From a checkpoint of a small transformer trained on Wikipedia.
Architecture: LayerNorm before each block, biases, tied embeddings.
Each number is 200 + 20 x the weight over the matrix's rms, rounded and kept within 0 to 999. Layers, rows and columns count from 0.

# down: layer 2 MLP down (transposed), 3072x768, rms 0.034, rows 1411-1421, columns 320-383
# up: layer 2 MLP up, 3072x768, rms 0.036, rows 1412-1421, columns 320-383
down1411,201,199,208,222,166,208,217,216,197,200,193,194,200,195,187,197,199,225,199,232,215,181,166,197,183,203,227,219,187,215,229,162,188,187,199,216,208,186,190,158,176,172,216,184,232,147,194,223,188,211,198,223,202,201,171,175,213,223,236,194,177,197,220,230
up1412,209,160,223,229,197,208,191,169,191,188,224,177,218,196,205,193,216,196,198,174,179,229,208,195,177,183,184,234,231,211,213,209,178,176,189,192,194,189,197,202,192,198,181,238,216,191,179,199,219,210,203,195,217,212,182,224,221,176,208,176,209,193,183,214
down1412,172,195,202,176,192,226,198,219,207,170,218,199,206,213,190,215,226,203,206,176,160,207,218,193,202,185,206,189,205,230,207,178,200,188,240,201,131,212,173,205,208,220,181,203,195,100,207,224,209,185,197,172,192,183,191,229,223,222,204,202,225,225,215,207
up1413,210,210,210,239,211,222,224,178,229,210,194,198,200,213,177,239,215,156,262,171,228,190,208,153,237,185,178,221,184,172,228,179,194,204,224,200,213,185,154,180,211,240,191,177,190,181,231,193,181,238,180,226,213,223,259,195,171,230,200,231,215,189,189,115
down1413,224,192,188,202,154,253,229,202,186,207,210,207,201,214,179,213,185,233,210,196,173,208,177,214,215,162,152,209,208,218,224,192,205,188,214,181,225,210,212,240,199,172,194,189,204,160,223,241,227,201,200,160,151,178,198,185,210,213,205,189,164,185,190,155
up1414,220,197,219,199,221,212,208,163,192,217,193,190,220,209,178,234,216,171,184,193,227,217,195,183,229,223,233,196,219,197,184,194,185,185,167,224,177,194,214,206,200,195,229,185,219,179,179,210,206,258,203,205,212,206,222,195,191,201,234,198,228,190,207,176
down1414,174,187,188,199,193,201,206,159,202,172,211,213,194,212,188,194,169,216,212,201,175,193,198,183,223,159,181,178,209,166,188,198,216,202,227,190,176,149,212,163,203,205,216,183,156,152,168,186,196,214,218,228,165,208,253,201,197,263,187,178,231,224,210,226
up1415,186,202,182,220,199,190,200,198,176,231,172,189,255,196,180,171,206,215,204,226,181,202,200,179,205,231,226,211,186,196,216,210,197,190,161,217,227,208,192,191,206,219,167,202,172,212,141,198,173,155,228,209,172,212,231,199,198,214,208,203,243,172,188,160
down1415,247,186,207,204,207,215,218,190,206,235,204,231,200,189,177,190,197,205,189,201,180,182,227,204,193,160,186,201,166,200,205,208,186,188,204,254,190,204,221,205,205,196,206,200,188,150,185,167,200,236,205,199,218,201,202,182,210,201,223,228,183,198,189,205
up1416,186,193,207,205,231,214,276,206,193,189,174,206,187,206,229,195,210,225,239,221,251,208,196,212,203,221,255,221,206,202,252,216,214,190,142,209,196,216,232,210,216,161,207,215,188,167,196,187,223,215,223,180,246,213,200,214,240,184,198,192,239,199,241,188
down1416,230,191,196,170,214,204,193,231,198,235,196,197,163,213,203,178,205,256,210,223,190,216,206,195,193,218,223,166,195,169,264,171,200,180,184,246,165,212,255,216,204,189,181,188,181,170,207,171,189,179,204,99,193,208,195,251,211,189,202,211,212,152,269,177
up1417,182,198,218,203,174,215,195,211,168,197,198,208,246,196,220,190,182,245,229,245,180,206,192,237,193,216,211,234,170,169,233,233,220,189,204,194,250,223,208,211,186,236,163,192,217,185,223,166,201,187,226,230,217,184,225,236,207,210,252,239,202,199,225,183
down1417,204,162,195,217,223,196,184,189,199,197,180,199,197,201,210,187,214,221,191,200,207,200,197,205,188,208,195,216,212,214,206,208,197,215,169,185,208,219,188,176,202,190,191,213,178,211,215,224,197,204,189,180,194,191,167,231,194,187,198,170,179,205,219,228
up1418,216,221,210,188,204,241,197,220,207,228,188,176,215,188,218,204,212,204,207,220,200,203,183,189,187,192,211,206,211,213,189,186,219,193,192,216,178,207,208,202,198,186,204,186,204,208,197,177,208,184,221,209,199,218,191,218,249,203,217,203,184,180,238,185
down1418,191,204,197,198,201,213,206,210,225,205,192,204,208,209,209,171,195,217,215,198,204,196,207,199,207,201,204,200,183,203,198,210,190,222,203,192,208,198,202,207,206,205,207,221,201,253,196,195,198,200,199,211,187,206,186,210,188,200,204,200,209,199,195,199
up1419,191,198,182,193,163,208,244,197,210,193,191,197,200,196,235,215,165,225,197,178,217,207,227,183,198,216,197,216,158,227,189,188,201,173,200,178,199,166,187,219,202,214,223,216,231,190,222,168,191,224,209,196,213,186,207,205,176,220,206,215,179,197,179,169
down1419,217,208,161,181,189,188,204,215,198,226,239,173,215,187,171,212,227,227,227,227,206,195,234,211,223,199,224,215,186,196,179,187,208,199,228,169,203,203,183,190,212,201,215,166,212,164,210,174,226,166,208,173,205,197,179,192,181,190,204,203,217,223,217,240
up1420,223,214,205,187,212,197,218,181,208,195,201,226,201,211,198,180,194,232,208,178,191,182,164,212,211,173,199,221,209,201,184,189,216,206,207,202,200,203,221,202,173,169,179,186,196,164,216,186,197,189,179,177,203,204,239,234,163,202,204,209,177,217,218,166
down1420,158,191,207,194,240,212,220,185,186,213,221,191,219,217,204,209,199,187,200,217,238,160,201,195,183,224,219,244,200,219,206,207,191,224,172,189,165,166,198,179,208,205,196,207,186,159,161,204,228,164,179,164,205,197,204,217,204,197,169,205,217,172,203,193
up1421,204,199,168,207,213,209,208,190,250,195,199,162,244,209,191,226,233,157,215,192,205,193,176,191,202,204,250,197,208,184,179,177,210,178,199,209,192,194,229,198,184,156,229,167,225,186,176,162,222,207,203,242,217,193,220,180,195,210,197,225,191,183,224,155
down1421,222,183,197,194,182,200,207,198,199,189,202,222,193,213,215,176,188,231,212,193,184,252,181,212,170,188,191,230,200,187,192,205,225,195,145,240,170,203,152,224,182,163,169,215,194,194,216,207,186,205,208,183,165,203,194,189,196,222,195,241,199,203,178,232